{"d_model": 320, "head_dim": 32, "d_mlp": 1280, "norm_place": "pre", "attn_scale": 0.177, "bias": "all", "parallel_block": false, "lr_head": 0.0121, "warmup_steps": 200}
Each number is 128 + 32 x the weight over its row's rms, rounded and kept within 0 to 255. Layers, rows and columns count from 0. Numbers have three digits each. The size before them is the row's rms in percent of the matrix's.

# layer 5 MLP down (transposed), 1280x320, rms 0.1, rows 722-808, columns 160-239
097:109108155194129154152138089121140178094110127152123073119105141102128071152069144108114095149075103160185115112183183155099115164164115078146166128089089068061155111127113118088092097084169147128149119141115100138091134174119120135120122111
101:122120112166166141121122178077126101140161123098101123162118185143084091109092135126098203115123154105111133145063087087070112097136100092126175120146108121136122162106091077105117145082076094110178160150121120175068126139060136137126168111
105:061071108067107105137125203142113154137128152124176117171077159113120105116125128097109178100125176153119170118093179192084131117110089133127067129164093109143150105115077135117100140144136153139165203203134124126053140089125142109062120097
107:146130145122168097127135116092152136121138096158115158183109135152165121120108123146115185156154148157142109165121160176081126063155152140128085054173168149137170129131147058058170069145112160119106112085164088208104161138071125178188114119
095:151136084174181112162091165142100146156123152150158090153179165097179087168157082081145140120151136141117141164107168107086187109085124147093118141070112148180136134156165162189134091112156075130138124098138120132147096022111147129120149140
095:095114187090145162113086069134093094095159185098175153107207151151136096153114159140158149147077126139155147077159150098082117128140153112118150116178089149160153172136127125142146128102117130072076087091129157083143210180144137165156114094
107:151137104086104114167105192152095167118174051104127111166153130116070142104079073092086124115082181142135150098125137082161122144058111174149105114182197110106167132118142131170113071141145115110105127111114147157125109065146115164140214067
103:175098114161057158110131176151153133111130093139148130120130143146060107080141112137153147141193133124183142133169178117143112138092080106117108112217153150152155087097096143132129108124139102099074085116140098106110146135138159141187195115
105:164138186145103100131113150114102160090148145120084156147140112104096105051133137129148159150089164146137080117125165086124080128160116105128063147114125107117116202124113114115089100136067134124104194130167185069123101162101166156113169146
096:145151143146121128169169116137124088147118177165204124147163126114131118160140153105194143126091117183109139110145118112155099117163097135158151121147104157156085120058099130116107118139134051095073193170135084159123164107141110189123103103
101:184120132127088129160185184099095111161128140110138153104096104098124102116109158176060140181170134142199187133101126132046098064076182132081145134175110099172149149104133088124161098107158137156128171127095103099184146114079143081119095202
108:126148149128099159146167100189148148123131151123109074136144096133159084135162158159160168109168109144151145126142160139119179145107130167063169073136104148146076059144122144105122126120136137148115099120160102148124150179144176114125086065
094:075140123137148138126135136137069136134187197083070130180151126120134142131109111132145134125108145082096129132108076206145144069092182139100161092138191159121121091084117149062168147109106151133119114041089107128153174097125105133121140174
103:113134135138123169147135125134094136129091180120150145167132095066135181197113124139091083167129107146090150132146136118079149133137087121161060141099138129127199079090155116080072056149081140188126128153172139127126092061140166167116125113
098:133144169133184091139089097142120113121058120101180156096162126138091073148112085104156162149165108194115114068174145152128113076182144108175137156126117096037116085150149148082133172083116109130128170121146116145150146126155132097077120174
094:124111134148091191138078136075111149113145102141067193196151138154127086105055156107131151140180072115130130147146136091101119125099121148096140109129092149127087129051118119128137134152119149156152140148065174173137154096120093187117094127
091:155166143125107154132121079147088085185142166160174137163148152160079131228157085158147087162150058109040126133057148130154123124151138192186083103140159101103139125172145114109106161189130151139067097084168210130113154158131131151172191112
102:122155076141175187111169154165148106176099152128126200141141168118114091125190169172148119136113100149149131112108137101099130120176123128129103077142134112127105106098083149097160036090166150099133175144080139109125087092099162185111106181
094:124147050207090120105194144118147076073095122130126097124110123185126071112154105173077103098096047130170116145127128127138113133155116167152106120103104078147123156128117110089172083151077185172095121121152155104154113126120148135146116094
113:094147089046082105137117110085127185136137125089167187074130084160157150104117149102113171106152157126131113137109116114061131097159090136130129117120090112105078096130158039092119067164129130084143133143125130133171154157118158180194161181
087:111100128145171134114099096130113113117073141060116183082101110081190131111099154154136094118104124194104207156116136100103139205127126200126132095116125052057173136113176086081096113116081144091152151134151165157156095139123121105161057163
096:131112147086121109132109177086103101167136112093120154092116143118122099083127107143105056185102136138088151135144090088133119143162080125127143172190178111144158093166067131118124127104108177159171219149167107138198113123122131104087157170
100:124150174154065072170040135157139097129176108155119126141143126210142162157146111077168134137060079109184132086077091074125136168101088112148092158122100090102139082138117114160150132128131162086154200138102122189110121128130110113142143146
104:131157172152092079162130109075120074210130122123135092129080136119146111145130114072100111188114158119105152155163153162085082112144118159148130131106181142093117064135139186167154132109159116107131127196116120160165144218143136146151107062
084:137152097190120112077131112170098131149097186134142113162153127169130133136149157099167179125084144132109134127158185184119120092149115146184139106145174095127171128135154142125056115115079198146071171144159093161099135076150211120146108156
106:162205126109138141114081081133125122142105123163103135150113197063150094174127156147122159156137128210170129130111055108136155126130072194098128194146128087149132094091148099131104093141121126119141124177134171089133099116108090186102086139
094:167105158117077141124099108126128068106159143118168118128133083148095142105120113140144171124128108154116158119129201133062107157103127149145126103162190146107098056132153205139147143101128097098115108075169174145154142089140123130096143167
097:118128095138145106066208150080165148123119214083167064118162094093112086160146088143100158173119151110126132117136066155169088145139112099107168142110115097175171140160149144192123179111095129127156110132140130076108125159139122133111176134
099:185122148078139087089121183133117141154144091169152124142142136099134069073143117076144166115166094151140124084168228100085163096182119135094120126075131073143120078126069086176080112119093147164095112161110147151110086052081109127118103117
100:108095110113140139165103176141164155152100203124158134129133160075179136083065108159126095125195183130163103168171163122165109083156120176116157137151124057148089058072146107115126141161171196127117072144184156159131119104038157126110144166
096:167143149176156123138104124145116114078128096097138110123132165113178119162129184111113163086120145133135163094122108131172098110130166135136125173124098166105145067135122090115160200128156114153116155100144149169081142122090105080121125136
099:116127139114071122179137098146151127063136131111150147098144088090131163121177216092124157098140106110107074149190158070154116163128145115120117091136105147083103133188188196150143089162120156131181140063140100099136127035128097118099170127
104:124103152154128132192142132121123110132133072179144077155147180125195144157163073145140150088085103105147136057121117118078174132136087092176072059059077151108135117189123179128094113124134152112147080190050051123140114177126146075125138124
074:158124209111173154100202116134121112114127127064116122106156115064090066141172179108111199092159222192114146122090098128123108104083122151153105084079127109153161140134157152075100105131115143134150173132163150089143069109149068122148130151
110:138122073165094113134124196147172156148079144108118132122118072169137102056153161172142174143188113166136072115093101108104127153133060161098203080127165069157106134178129066076162141158104078100076108105102169147115152098127166119163125135
104:092094169146123152105072073159145071053071119065126190159131110103132144105154142151146120106110166116106176134153144116087150121109148141130130174186137121129100182145117127132090146165160151120133140074107126123094138126109133139162157195
094:169107131129142119147108098151112101106158051137106115132152205155107165139065100092125109177141110121152106162074172101103125104129128127104136087221088110095150145114092127081159167121130102182120112141096081148061087109189105078114130134
104:096151120124100073143086137136118156127130159115168057089117158112095136103175168110126124189116088133090110077057130177133145152159128156141126093085122074131112167125111160107080105142124140113095137148123099130126177124159093232156090068
095:170131110213080130154162139099113143143115161069132085127153071160086107131096124114099114169081129188116081142181178086105099154111088204126081099151160105134186106132134139121121095123122129192092071075122123098191117156143179096147137175
106:132102106098106082121156156090073116144148141133126096118100107115182117192155114156164187075140128099137107118115169141130114183109109124126191089191107135082149132109047047091157195097141126120072141147152115115109148112133103127167130118
097:095081072112181127150112163124151118153119134131117131123142183108113189137102118178123172129189127144164117135052181131148158132136055157136132110117179134154133060122152115135139184148084163116115099135198067149075120133145142168072111133
097:138092143140136119080158088141110056100128084088100129173138125140118089141159176108118071144118143161087165144130123159161111068083111157116084138168141146122125114144184129100147086128108038095139122143103090097107118055142063134123132109
097:109132105131120093100139130115086130116119103103086111094139122184190184172173152121073110127113179116134129119110138158118179125124112129156103116107110167100036143129116185132140179122122135133068155139083139094122087125147137122185131168
103:114091144119206196071112114163090118117094166100164124166146159175151157190173106105141137160144151121103145149125102122068123060096074101165141091112126117171157110133119115094129133124125143089122090141143109123108133154124120128134104106
097:127146107148135154131092182132121093171119101142046093124154153143083187101100111109124189112111210184135155156109160162167146182085168063189131111118091105117112189153134157147176119103087125124120158148182119075132132192152132094127087119
091:156168111083085134139139136098184150083185120125091149177119131101151143137056105163115118152164099159124171086143106115114139122099141116136156109157130099186136076138156155084114073106095156128144142108123100125152057116154106146211146137
098:159116128130228138138112128123135102112152107155079201146168102182142104143132094072089071095139152180114120211167188071166105095129118112117128129157122114131132097111137110091139111102118090150154131174135155134110154147084104147186163110
101:063111123149152120108214163198128151101127120132181136137118114176100123137155085097166093165084139156062162189140168159154070143147180136165125112107106089183161169153122191144165174119138079188095117039109118148104074130181117112088160123
103:144116095141159160095073163049119117154154122107084114112129126107172106147200161111131125081094131131152147125135141099156156092155119160074163157106125120147107102108068074147197214091185120132134111089124157159084128103127160189107087079
103:088174146097062113130147101119090158114126132124204115099168154167163070085108099165132182112099083119077133087118122118150117124120183131130086053114177130120121095150156159164078095162090102146110120049137096165110104115116212150074104135
093:102157121162081133097108091128095149183161119150075138205113097165103120167112142153144139109076134113081144112096153145104046145108125106146088109146143079104159118148134152145126180093112164077150124111135158075146144148084148165159189097
108:131141136126175135173100112140155157144090115122111123131119172139117106148076162158102121106172108140122127140123070123164100143137111118141168129186104110143124200142112104190070141133158189070133151149132136126134114229107146094096202167
102:147039158134192150142113098123184151088130130147148131123120162182182063141138161091169116129078097119101154141210081152164146104168132107195134197095128154130109141096128144114140145171155108128084143121108097118164138086145163120165115095
115:190155140158140136150133080104110175178143125166126147108131139087151072122101103123072128187118129151096115179156115094116111165112133095119125132196140139097169198145054187112160113128169128147064124134105155089063098184101112102117162128
098:128139107176084150122174093124116135152099119101132145137110165111067155145058163144124113113101124135155146162125064108213060130047121146158108082145142099081178072063153075075145110154200132100122111088101116157170134144139058113102155089
101:087139148120226093178070119175077081106155074139128097155115145054122088089125145145078168115148090116159082188092115191140090139115119112093115155123135162135126082125127150144114123126191132091139165148080126182127135110181169069085145148
105:130162146123069119042098120127131137156103125137104140134166191144152181122106182143139157111169127128126144119168163131119096076142100146116110074112145139090094116109148155090155185063097159102143105123103107192149128215131140121081130149
116:124106121077089143116115107153162176121145144113185152139154123111105142135115125110000127134139169118115138169112139127137165103160174150073129106139185131141085182108103189115116064106158175121074124159161121177157132097146080150096100123
093:223068156090119171110136137105199108200096106159167169105139118154127147158122087142142100112084161087082085151152123104109131162169190100121156106135158146125109158107141098106151121109148117171149131087100150157141103139148161078083084160
113:138137112138122128198148149131109163149160150129088095143089070204126130079079123101162041121149144129126107214111094109169109119152160114105187133111181138126102130144103228207087168137150112127082133127153109119127149116171132209149129119
099:102134161154143128129209108142203092157091161127127167096129161095090103184143138143124125138109170107096174076136132190149141160126157120137146116105155126117095160137097123137108131133151109141183145151151149144148126114118148110040151132
110:165156121090157085082168095131137109154106139127114105156098123107166168090158132184105114095140114133140105142160096155124136149141142159178135140051103113167100091119107112064116154178117153152132147114063182100115089146159098077190124145
098:129141113135167037132155175153121095114113099173098189126135119142122161102132138140118135122110131108126138104141116107083142125162114106142141107123140129114184105121127111153102182143111111162123144150069058142176152125131174105131113163
103:131160157140143122125150123089100096189131159173165072130129152106095118158140150140118141084089134089118058124163125167147145081075125117045131121163144120120143152186138161121117042142094123110118149095145065106130167112100109139110150149
092:122103071161100148112121120157138094125125106122098074127182054171144144140162138092102118162147114085164113147111169108068139125087153118119067119151118129173164123157123077080149122138114147123152086075084149183112127149067114150100102120
108:105129097105097151132154107153163148153142141098135148156169130153121177101138107113177107184128160168158131160148082104113107103146057131123128077127082123168120153071091086100138100154136112128109091104150082139167207047147110099155193130
097:114141135128112101161120131158118144071182141200192176127121034156127031107099100141158167160127128189099132082125191143132142164114134156129106074149129111069120140149170144140126050142071132180093139079115087075111129150117138137128139125
090:218178147119099126078106109122142111170129145118111121123155207145212146146144115138109109044138156130105138124140066163131192126112097157138147147146134128134133088110108099105143127177182144104208125114071137166102122044126139115122102069
102:170141153139105153119096135097084144084129154118125128128113123221101081172113116092156104066131131163149152135153134158170127082142120102132092115085080144089102151151201172141113114139146091131152185122138141106084190174126127082134129132
091:141150088076109220181129086184162108139073083118186084159107138125133078162122104157110141127091063140156105123139090126056169122109130131099144145176134117135143184149174190133109136195091076130138197168108131097137120132145165162136131173
097:125092148160100062122153131056195127100077161172113106090125156137141142147109132064137133159111129177135179104128198174092110086113138108171089126171139099161167130129181163150139140098177088125137124186129098120140120123161143157132113106
093:114102109106175136176143022078137130152126082095128141156127170150087153078081177102123168122157194116133132095120130084161140135143116145143100091159139115168069057133138150064180132154166100129123110110141165097116078122086171150078074114
089:097131152080197122134108075157102124027115112134083127111107098166123135108141133089110153147085115130155135128121134120157086081134118159142116120112124149092104124115136121136120186117113098086133157106137169150127204154170131161137143110
095:146173194144136105167141119122081151084159157096177093165067112152176094118107127098148158197084154118076167150143117110130109102102171170142118121182162170075185146086131124121183125127121069119084160134173115139135126137104127193125159147
092:140099070149123134139155140152107179168129090133083127140101066135149121114079123174187093121115106136148230082163161191164170162166114141141097110164151118132082129120095092150107123113116170147096126149030177135154167103146073150120092145
109:123130083146092125138093115086097095086152135173100171123174181083134092182123123151124127135132132126136169105129189186167052132139133088089149155154155061119145115070108121108138105104067069122096155106125107066116112169129185130087148138
099:125080200161113135178135111156143095157186090084095127192177107118096150091110157078175085125098131128161182174107220160135166155094099078111140133142141086105165130144121166115102116113128105126120130159090128091140095168133143158065159090
094:066112142100123184128137051117143175110111178179122113102092086174128118156130154145170115140117050181116135163138121164161137111066076174143140105126140088139159085192184189127103140174101161147117116075121151112180141154134131063142133119
099:082157145110115130135138175130109133137159128072156117244202142112159181142106125168125125115140132092087149107163119132140098072104165148153114060118106078170125165122170139140065103129096161073181124138085119144147165118130157144088107148
100:132109144066157177125121147163101085136118112079092102131126119131128083157185214068139118133089136107143175125135094120146077112183094154154187181075157131069159154122121207122097139114125101110062162149086137125104139175162176153119107124
100:127125138113136166118144140135114133125127100161147163166132199131170164152150139168154064134052150118135158140144126136128104132016176107116110164150121110101114099087108164107119135130095142070156148076160154124124178103138134190184105120
097:170090138089118090149182081136186098135120095104114126102087152155122126093121096125115154159095134097130130112092139144145122066140157102146116112111074164156130143077137176070095132121105135133143170070137155052139081123160135151132085140
101:104120076168170134087075109151126158141126153124133120141136135145186135099161143172100093061196122088106140078150111113109165114178133200138165123103137112178075132088136129139140094091139186107082077135163081140128152173092080145148069105
091:171096068160115109124127076111089153132085113124070176192080126106182119052111166116153138084123120095120168119065118143118148112137103102146116128124071097089106152074116109143136184094123101128138130111159108124086169119172095141103123117
097:105145089095115184124120104086167132091152125154088131089108111113194174163147123134104103101084098144152139128186118128163086117108133143157102140157143143093121152101151119159102121176107161134105161122104087149143144194069154163138150097
110:153073109144141070089159203150164128105106193129133083134124122196166084090076148108190150124164167104080118079103145162091108080159160158101173072098145150156121175120083072101135139139102154145097096154177105104103100094134105148141106118
099:171110166142126125050137187063124085057136110173142095116127116156125119146127150085167105118125150098093143144132087109135135124197123120176186151160123117123160149100145117119115110101075112158087149142161147184131154083099098192103129115
# layer 5 MLP up, 1280x320, rms 0.0987, rows 723-808, columns 160-239
109:145129114067088151118090082123140125157180136108130090115108022132129153134128151091089177191110126062174122108111136127142116067127131106147135153103044123158110103136134148138154137074096071181145184157129109120146139120149121144182154137
100:177093137131113171095104105154132087118049169107122180182165155163153081153113119121147123104141109125139104141143136072156116185151119141100177145173127140100142123134109110151122136150123082110060121123101152159108119161123082107104158076
095:108099152051153100110136198127069156175133127141113141056219124157160072148120130140159114151135095185116102077115117117159135166143118083130164093146139093042102129154112150157147145159103128141119115076119112133230201092138177134108104142
090:121144160125091161093172088083120104150136106156121171131120137136121170102083219137153104175143160166095169100115148182159097182075081141145133100153111117103105138116110140166093087114066190135176146133057170191112045148145122141166068121
093:125121112126105137226126112160103076113133084142069098117137076071124162185176144143138138117119122116080105152099111155157140193200111126149140117079108064159135130162098131114147077107152072116164183138150137125185168150154116137143134056
112:082179119164075153178209148112126098144149107105120176098139142189141099109160134167165035162105112125170101178051161166159061128201135103115105117141111112150129098128121063169170205143151099121113132095119074100062111130094111137105106126
100:095138101116179106133111151163076134165122135186146086176184118145163094061174179130175131080113122085093125144116091147202105104138201152100097101128133164045105147127165117158090147158109129129153183145129207152116107062134105142104138107
099:096120133168137125145107113119142104101158091109164111084086132064145150131155137111120184150111137147166130145146131179071106112109124190132124119182032202152104097164156195116088088124088108141120169155095141072098078089086182108162133089
100:168146087106152120138147116127153089174115062110091139125086092131075149125082108127162143131075132136143145091151186149094168134104078105100157062094137161096123160178128116096078098151081153175091094133079156083186121119170162206167125165
101:067135082134112171157093088178135186153158170134105119164128128110173157124128149098056140122098137164120084113109087145166122152169205120170135172126147078067069185131060115174142150134163094132142101126105111114181146175117126140139174133
099:057096201105078150119118125199150165125119174104128116099140111078142076158043170157201025152133114137137077132103111168162118092139129111150085188154129139142145127089165137123126165146144093108135152153102193101088147126146057114103141101
102:103125132152131077120129128113128096156129080162149127097140113082131066166183116134095131159158121177137123099106152139108090168173096147102111145141125088159102186246080088105105172072122105116102155168188086057116064133177172064126139146
097:123171081130160112126160170162128089157201097112095140155143172175139079096118113097079099101120149135121142150130079125163184112147188121098182140115149151093061127131134109157161164107184166138136101136166155151103116109084110130160090201
103:083167073133126127154186069140139115145124142081073168147200151133143122116112140160126093103086119080195119088156146052128147195154156151128160106129091141142085221050085106128135165158109141098132167139126163163161156096137087106154141073
092:136099120151134140143136143160125145078117098065124061131131145109146114122139146114119100092090152147130092110155098143132112107144087111159109087113150159206119153165118109161102110142146120121112105081148141074127157055161062129143115128
093:130134160151138145113176145124089150133166043080119145064133154061120155100083158153094139156085177136144117126140074109104108102194097081122115187209092132168109129132176140112154147099158160161144137147027143147104121159126108133134086132
101:128157142172087113089127120189119170106160096138126116099154104126116094091145119192101122156134111167118165114155173179067092179108131138079091127153130121107139174100097188175111125100118126111162090118169087080079158147131137142132169117
093:097135162120101121158071173171058173159143148187187091115145094115145140062168132139131122161197108110145109114132103129070132121155140119140065149125071132123147097138143179108047093072184093115159160097124077131147147149122147116144096052
112:069120136092128185091108131153087088182153169120095085103124188142149194134156095126087142081114146130038186127126127143153164133117140161119091132138183072115125129128093160127136126107038052114080068123089146127178210164126176136113133128
096:125052148076139162103125147144150150150159180141128067141118163132100162106125100086134132088108172120166078173127164145076101085108126066072194162176114122163170114122075128130173120172130130145145136063119119114166202103105104147109172176
098:149126083170103132108155073125157121165168165134139147155144129141157216166123101152129150117194152126119113127117135166127170130158137190109116097165126128070071085156150081095130125163107139141144075136136104087112168107127130119195190114
100:160165116068070084126149121108167138110107111123142099120137097112097117124116158112098073162122155133161131143161106151125154127138171165225123174148138146099147157117121116110112176177102104102158072125142137119110106147064144169124112135
099:108086135123162097118148088126087155102126108145164143091195198097137167153135132148176171156141174115092138122080126148180127196118148090079178100113155151085137108103149134082049180099127119125144091092123152131112140103128140133167139198
097:147125120078144132103150123136151101170138105169142126167103072095101126043148100166116120180123101096082101131158170124171158162055128090096148092117141138123090120100166093108168106107144085116116110172122092093082192187153171097134123154
106:122081129158108117163180108189096123139176126155118117188144087141090192106158084109093096124164132039122142084138097132149159112099165146134152082134056162112104082145110176135089071140098142106073110086089122135169130115142169142110133115
093:132075128146147175103082159087164125126166150132106145126110133170135096128062159137166083060087092188107073108122124153220169128085095109136137144097158133189078133181106141115144104185088125100148152131133154159083144166149137141129134138
091:137111175156118145141149199161065122156158087165146171117108131077112204164095130123147114132110160143194125129177180109070145108114201124073077073086135110160109159172081076134087082112148114123111202067132085135190122102151109176183084113
098:122112081192161117143104078147154156143151130106088082115199109134168177145103127106125112153146107089169116095123167125186140146054138136168129128131099141105156105151199160146110106143102140065134138098120170166088102168123142086202085129
103:143091174106173121139206150078155119137148104134100162066088106157145156099097153152112078145152084144141113160081148108108114126092162050140118139127097108106115176120100136159160125134120085130114166147066104121104146149168165109184096124
092:104164152161186117177162139128131081153061124175155112163125116060106116128156143129182126148050156108110128102114139098081161132090170089106097072155104180094141106094139130139106072118158119107078127151122173107179101154139118146143124113
089:107129147137133106089190087176106123168135122181074115085088136115197130092118104195073112184121106080172103130090098123194079171071126101143119106129057150103118126109117119124140134084151036129125162098152137064113180099099083177104121162
108:085151083112110154121138126108146167050105160163149145121059139098108160110126148129124173102171132144138039189150136115126111126071093138138083139173183132138127146124122167113137142119084083089145128077123070092059141169139053135152122169
086:094146068141115162133114197088136164153105177163118095163075156130179182119196059135193068128181099097168160093177138112132157165128115102080122150141146120117123109086029089161124153157213150138118113148108113154144183116098109105105143090
108:158078150140106082118134073137124105096130155172095139114127177174111089111127156129116079155142170078120140122121130097108125173118183045175046203117090121117173111104134169115140110116103111066161173151148135139180184151145163111082175166
101:117137130075137131130179131096138151124079143132137093146094154082203158150139162089108130121077136130151125170098109159107185167137154107117102108129150145070125133121134124116087169131169124179194155135129107163166116163160090126125187162
098:092197132137150130099190158146109200158101197186091079170106135114107124076193098142145146114125159110131124101148190141126154145124143146087114128090128163170140127148114099176100080066162111071132142116112113109132130102136145118128153123
103:150129152096148156166148147123131169097072099093171114128120108194140161123086133136101140102131110160112146132103114152164097134115126138107206106112107073116142123119146078084141135105081156155122113141117094089123146099091114137078149156
098:174118129089125133153036177163146174167116153124078160065106127108133149070109133132106148078099113092115160100121082124127163096148100126118131136120110174130103169126138197133150164090123117101108155126149119129084171108165125087074138075
107:133133171122164148108142108141122171138127148140120085123171167110152109122131154113188116183051109093179134073171101101181109113090123084118085110137141137184151176117175168101089087129095085116184161093163129132147143121119076075116110167
100:112145128101127109095108113121128145140155142142131094120073111101163074131179132140148123186085158106102125083143091128153111146203095103095104114157129126091175071163074085166170111111148114107104141155086094129133145100132060121104112163
092:118100101158147103140108133134145156149111107185185153107127101057108124077129102130194131114145106099188081147104126094105152115160160093108125140094098127105107093124111112129129170122146128162119112124169160129163127155131116145121153163
098:110113133154107168179151184114111074120118105121155121150067123043150140142131143186123119123137109103104094112128134158116117150123128170115130125133134095162180124104095069155071082194188123099115091126148138165152135065143135146122168063
107:158185081055088157107073089087115167188111119081118128127101089087168107053056164143086141080099138131116128119153162152171157105179145130137030092077122131133110159136186136147127136151185154101114100079102177150120158127124135145168157128
094:138167187179140110095129093113146110145069140167078129097102110153135097193160149074115067162109123106159042153140074170122156128134076161109133171127103139099187112187119134128137131156173096131131100106075153227121114117105166096144092131
099:120126125115112146110196147154111141113111147112149108053131135188081130136133130118149112089087120130122114171127146114139152123155165114117126198090120108120147169147167089227071184197103150180112120159139107183124097094114108151098149114
106:101136138175131094104198132179125109125131154091171155105121133100060111083162118137113194085073076111135128100069096172084128132058120138069093047097148112082116126136083138159079173119146081094146143142120121121121210144105137100127114174
102:131122086102134178087131103121116165104095095123090179170148149055139161118163111154081137128146197145130090132086141123088156093114101060141070124184156146114099118134109094131147128150127145101127121132208144131105133176124145177159098101
096:095132129146146064198169159113136122153099137070131120166113122149125155141064094132125062128084170176094152129121109153055124078162122090070081095128132060134144076120140169125117147168123131133125136205119105078134144125124133093142118106
102:152079159109130182071145121154164091121088084118149083118132126142174136130146140138106139071091174121139111196127110133157140214127096123076177155132137132168136111100084034111177172117144133114125125093138172159164140198150147079171153100
087:113099159139153093123128135148091086135127177164189165113137108144130112188179105132177129164152162167131097127160114158152107137117182100122170167134095088151156164114137160118111101073138120161145121186130152098137162165130060152126122104
106:169087036212114120150152106159143115161091138147097119073162119110140103123138093201099096128093128129153134113088087222162136154100132087059086197105110085108121077104103121171170141164122094169129098118184124149151138164104072142102066136
094:121174120124150115133143125138136166119164150120078175085183099127115169128146116169140139073133118166130104127165154073153149119134151072133124129121136128106081195175091109137110110114134094190117102143085145159120187137104118161137183191
108:133153136136126101069099161124151115086171121160169170195114095118152200118092131126122168101136116075132101085116125149171113086086078103097181079090088139179083139193155140067159184054165172100117141076133136139111060105156163127103172136
094:101109095122134127177076135106125121119157127200225154155112159087143124149180141142143128110118201118124117154058131085134114096160141157105172172092144138127095126095122145146138119092148119050134120140103172125076094190139172126159092124
096:103136106123078139111157081176149161124151119123113228127139123134172079149121163145139127091102129168161138121187085137107120133137138217111178166149111117128124166134134144148164140160080140117118102085121187136127138134160154098157133098
093:156104116107176150106134090108170128103116072152103107141087121109091140091099100107149134141122140104175119084088100131093073046130116192091166093174087141105087170182144149168106112143103125088133170105138144105146108104131141151138122143
110:163131081116156083155167143137061064039131123112092179156135151132187123188153147145110123139104163178102199139211184064140099127074103074154080173143096139063166138160138158106155114120098184143147128138116156107101094113074101114181123082
095:107106102167116148105133147193126180103101110116169102144119154089098098144146133136120080096128101133166111167147147141145155146098058137126134142103097102145074119117069069140151164179118152125152131124163146178161154155063114158117162144
103:156112154135129142132139154166140141098173161089144059143122128127098172063098138116067087118130138116149132138180170135197135103128102128127069146127065097186097134112079160147120141118158189157130087101118100118128116070130101057127107110
101:154115096137047104172064128135117101128194096103161131113087132067157149121135090125146129095116129109133120141111131081119116150166103144093102142149116144125152141156165152095172150138133181137101135094083132119155086095117079119136161121
107:089177139168091124103076078077110149163097098103183173180150167122142139171102068159132163141121132144084141121150133174103156107101150084120120151102107116146174092167172110183126113094153118112134137134134122188115169083101140149146102168
099:170085199126131134149135116102101135135110125135166147145168130100116099132103127121120108080099160168149132142117186107145157157147131142116110126178083111130083119154163112087151126155125107141125137011150117108113213136135155172215184095
100:080050067084136121149118123132117099045079119138096137116151112127152156132129177073106096159145175072081076179118090234120157188149142109179103152118127104161085132091125142104113131110129157097152141192114149127119174153147191107085127133
106:127086178098166130121136168117166171122133093107099176111065113068172132073084068116162171122136169131129165115128088147160142152169150139120150114069131125113123133119065138161141114104124140128126144172110093103102149129188122122126132144
103:137070099130162150131122144113143124164116119171161134037116175130128138109138156150126124180139116122191158145141153090144188156127139137097146141165136168138167098124077104185115131122132119146178161165097151094118131127140158185072046129
099:139064128125213070148144126119096146119085117119088104201090164168144164135152088136144094123119141083114149107141139134129127096160178108196135137130128171141172185156144092112139168193140125158169134168112137146155168091094129088082136155
095:127109106049125131160155200163152096136179121105107159114128061156102160112161126122164153159092107121146085131152188104080161136142146162092129106098153127092113142126079118163118107113121115159134121104154099143159145131131127191111104157
101:177164097191058135106140128108115113106142207100149150141089156043106113155149118212155151182164153104165074080188044095077149115147091129139123164133112087085149128089105131131106115107139183110130104089088141139130171111195082131097135143
091:140141174122135054098139129077103086105117105121110126130178096088158117158110122093148095139143161148075202173147120118156120143074169176058129092096101153142125164137137076137141149134170144113088134101058174096083164099166096097166180121
098:135144112094072125134118184128132119119145107177101133114097105094155105160125187193101102081199142173081117093090154140159105165133171102129157122061075119185104170185109121133126096156209131131168143143155090103160094070122079098093137125
099:137104174137059118093139172171130106134113155139144171131141122130143114125113117148152139058061129099167063150139116170089179141065121120095174125096140121137103156141081116130099169107127123207121146149143120143131097108186087096187176135
093:146116136107095147130165085133135152129134101098119111117095152075055150151078133102143106143103209099112145113115118139126176165138120148149110139123193122102088121088077118173105103138117152131184096116088101143132153063119130124143059168
104:087107090101133177114150069175098089156103089168102110161101109101097151132124155133067140073132132133134153063110135155152143116153079130110100094119096164209175084126106094131035103164129090193187139146112104138119128147148191095109100150
092:080140131091104118150165128108131158079115108112122097089180145108101091170125107065071193076104126174164074146138079071060110095064194132122116122120161192094116169170181142102140193158129141126159153114196083145139171134116163096112090140
105:191145114094103075099066071102102139186151111101186126132096139116166148121167150140152148115104138195144159118063149099110141115073070104121137136096144153110103122146115099167085067073138114155118066174130158105134168177128133103148166161
106:139202183137131093077142139179128059140129150155118143068086113147132113115080169163120110128099114131133068165143025140105081115186177083157128162140098088124161115162137152143134156111135143159140101079123159206125182132108090142127113149
097:174094171135136146160136159120060067121163104129103089191146179108106143110118058143065177135093154108082139111109156121208082152118132097155115092118124156127138136074056124166129125153132120080148113161120137144134129101129094177130133151
104:081057074149144145119118139159098192140122138150117108130121122181104142110100081124122113088098109109138136100143115187102137152090136133117089139108074119133183143167101133165150144132141129150097122128114188093131152115139107097207100106
102:127100128083120132145134116116172121120172161170131103136114089112158172142143077131126136182211179100205081112121165119150157125155166132070089159107103127101126115107081102124135107077148112083153145065122135082145106085064159094130156114
102:164068097159109115118200097148160176117153182141152138129081123170068124089113090059170126100091171085090063122069127115191156148133159056147108075146155150096151140139135109093198078128106090185109101158080105082134147130127127156148140112
094:071162091159141095088154183149127110155117164176147165182196172161181105146075189133148129168091215093149093131158143135100142168096089083156128146155121142166086147147129142114051150082125119140121104193086133135104137137148138197120149103
106:121088211158129175122123193111108094103143077145194098135141152139094126130156134136111172175115129133156112146128124130174153127088160112084126172067082156161167120158131095170106179090128180166164154056129103143162129095103206097107167155
086:104082172107125175181091145140086128100165100121121117156141143116164200107114066159125176106141134172169092071166130138118091113157079184106126152175139088146116136133127097107076095125118090122146107099121127094149171159140092128138124102
095:136094110101155164191121107171172089116147103092109157107163208108103126091084114117153092158146121126080144149147103107160113141147170132097161154132048129152095159176115134160195137116109073135112134152151148125139120123172089139194140155
117:129178146180138117140193115135061065147126143122117190106149110097045135119122107180153118103132132101105128125130113136161141097101095135141097113133080101120118065132118128076150147154148123125151092091108206120110105122084126125139089106
092:147143128169119152105172134130122162108132162100101104076154091159122123182095083129142167150141157166120096178161124104140207143099137100082116072138133129131123139131107134154122106124117103117147175132094150084080150142112129127180051146